{
  "num_hidden_layers": 10,
  "num_key_value_heads": 2,
  "intermediate_size": 256,
  "vocab_size": 2048,
  "hidden_act": "tanh_gelu",
  "bias": "none",
  "init": "trunc",
  "init_std_o": 0.0,
  "init_std_up": 0.0451,
  "learning_rate": 0.00655,
  "schedule": "cos",
  "final_lr_fraction": 0.1,
  "max_seq_len": 1024,
  "doc_mask": true,
  "train_tokens": 158000000
}
Each number is 500 + 25 x the weight over its row's rms, rounded and kept within 0 to 999. Layers, rows and columns count from 0. Numbers have three digits each. The size before them is the row's rms in percent of the matrix's.

# layer 7 MLP down, 64x256, rms 0.333, rows 0-63, columns 128-159
093:496532509562510520481501523527473491499522517522476495518512525521508453516518472543522531481506
094:513499526532510520470526518498507523504515511533486454510528489494529494478506477499488557484504
100:499485495558519487521500497544499474495495526465478470464480505506485483510489487501500543489489
092:513506534498483451490456509450523472511479519537484495500502488535506514476515480509465481511488
094:490520503482507481518514550473527518492518473513513550489477480495539504519497503484468466458512
092:539505495500471510515500490549480488509511535495481535538462485515492508520477480509493510502480
095:461498507466455515501479476504473514493462471514486516513498520470517519508496513495496485485533
095:450503477456516482522522536499511507499542548535523496515492515483502460494525494486481497528516
107:436479502483503471520535534514477498492483534497495500476453496481526520474515506481507497530511
099:536476460524499517474517490497507547510491537497513512509469523484556463522481502494506472489511
094:459498482502509534494496497512505482492512485447488485438506552493513481544462528505524480467478
108:523533469516477522472501477545507438530504480439460497517477448529525497510443491529501517487500
101:504545503532517476519480495526508472511552508491488467543520561531515540484534501487510527489494
092:424534465502505483500504483502487467507459527441506527517464530494551503508473546506477498472484
095:575529485527489551499490490491516564497486505495488477485467486504497509516484491498466478470517
095:478459490503479461474478473507522480513501464473460520468498492482518526489485522488536494533534
097:485526474536513492456516534459474514484509553466507488460455531514505512512506514490513558469515
101:542504491488474450518468491475533530515491473496484506515499492530501496518486500500503505488512
112:523490535502522499516520498482515497495493542529511478509468497515519542452472484488455504500503
098:466457543473476467531517500540462494506546504534482502457436501472513513481538527452455487482461
098:502487496496507467494500481451487524510486519522504475511500473476508531461498508498508525524484
106:442519525515486504446484540510510504528512470491475503514544515550483502516527512542538486489484
102:454499493479485488477512464459498529512496489542507509482481493536531500479487533482517541509458
096:494488507447490512498508503527538508499478511505514484502527533490490516470534530496518493508532
118:502468519474519441555523493488477479506516546511497498436497463495525503491525506489471511498539
102:511475517492487507514504549519478518518489453489504503500508506485535472486530502488475565521541
091:529490514502505495524539546531528497483473542538463520514484489468484500464497488492484488493524
096:545501522518498521494501493526531496464499515462485475530502499518526523497475515488472510515470
095:529496491507483487483467520531485480477520538481489511483490536516506505534478513496546500533521
099:536513458496477473479473497472497519502521438510497483495473518519526500497473511496507550494506
099:538482508520537510485490495520483492491545495449502522515550533493518500521500481534533520516527
138:519502527520482468528517504539447445516498534513470498508483504542519495463507485495495473473519
108:478517486523461502463511494416498493492505475482512484518512528519532498503488507525504563481468
114:508483509514556541500519477525504529510469508532501514490488487482489513510516490465462464505493
100:444524488528522502488452486520523455485485530506482468504525445491549495509456481425492470483530
094:547463519480521539482503506496481479496450536505474481510477528473507490517511489506510461519508
097:504506519481483495516529505518484504499530517457468516512501483480505472493523488476460498439535
099:566481480476499523487512484510530519505472523537523516486471539464525514548484473491472489508481
106:489520504517481509517494527489505475508514473515508554495491506482496480473556464507432454490509
093:522495462492496530474503520555516503478538535508494475488485521481511506515488529505531486487487
111:513485514514486493483444539512471520466516503520490497527507555499527493532513535519491498502507
109:489513496469540485532490505461479476566515484531488499498501457494506478513518493477456484495482
088:510488474489537509480506499456491491497481492516505473499508503484509486567489495505493478470504
113:535505446504534530506441485467543521489491459460485488517493513486545521500464565520520531474497
098:446540503546514470459514501536486504490501503542529498454505507521499475494497534476516483536534
100:443529496530515479488481501498490476486471479503557479503511499488520457502496517490547490508500
099:513498500472514481521477495520501492476493476494507524441549462540527482516516503483500493502515
104:500488525508503511502478496414489473490483515481495518450481505495501475499492487476474503501451
087:518473476477530484540497463459528518476514515490478489523437456466481506502490521493482524512493
097:476484469526518483518501497483486487493493470537494514479536481500494517486518451481494525476485
093:481522514532494466504547538489516525479519537526505421508477529518518508482505448496469502486499
099:509475505446464479512512510490508531478460495518501466512504513483516510515513469491478514524495
095:522485456532470490500490503487526463508461475513492492472486516497522506525486490500508532533491
087:508514493507496520467510493465517487473442528515539544477535504487524467518502498519520519506477
104:451516520502529528486536486535494512496503476463474472458531467504500508485470522522488498514491
096:462476488471463520497495501494501551484540539498496500475459509497500504484499507475512513550500
102:493506498515492539509529507514514499528456495494541472469488473520511487509483506505462484465490
097:499525486493524526492567518475537500499521459507497547482424519508556497511465484464505483499521
094:500501462505509511499506509480542520506516533483508482514486488514500514504488531487494504500477
097:494474490508521519482511498442477501473468490529549518469495483492484555501566515490543525536488
101:544514507506543486485500510494468469495483470461500505511496479494523520497532468541514493461493
106:482535525505494467524505448520478507494489522537540513483464463503496545511507543473504491448510
106:495492476481525495508498519484486551492520509474488535515516498497509527514513513497535483523525
092:469542505521493514505525524527503506500489487494499522481518506445502529560504550510520502538503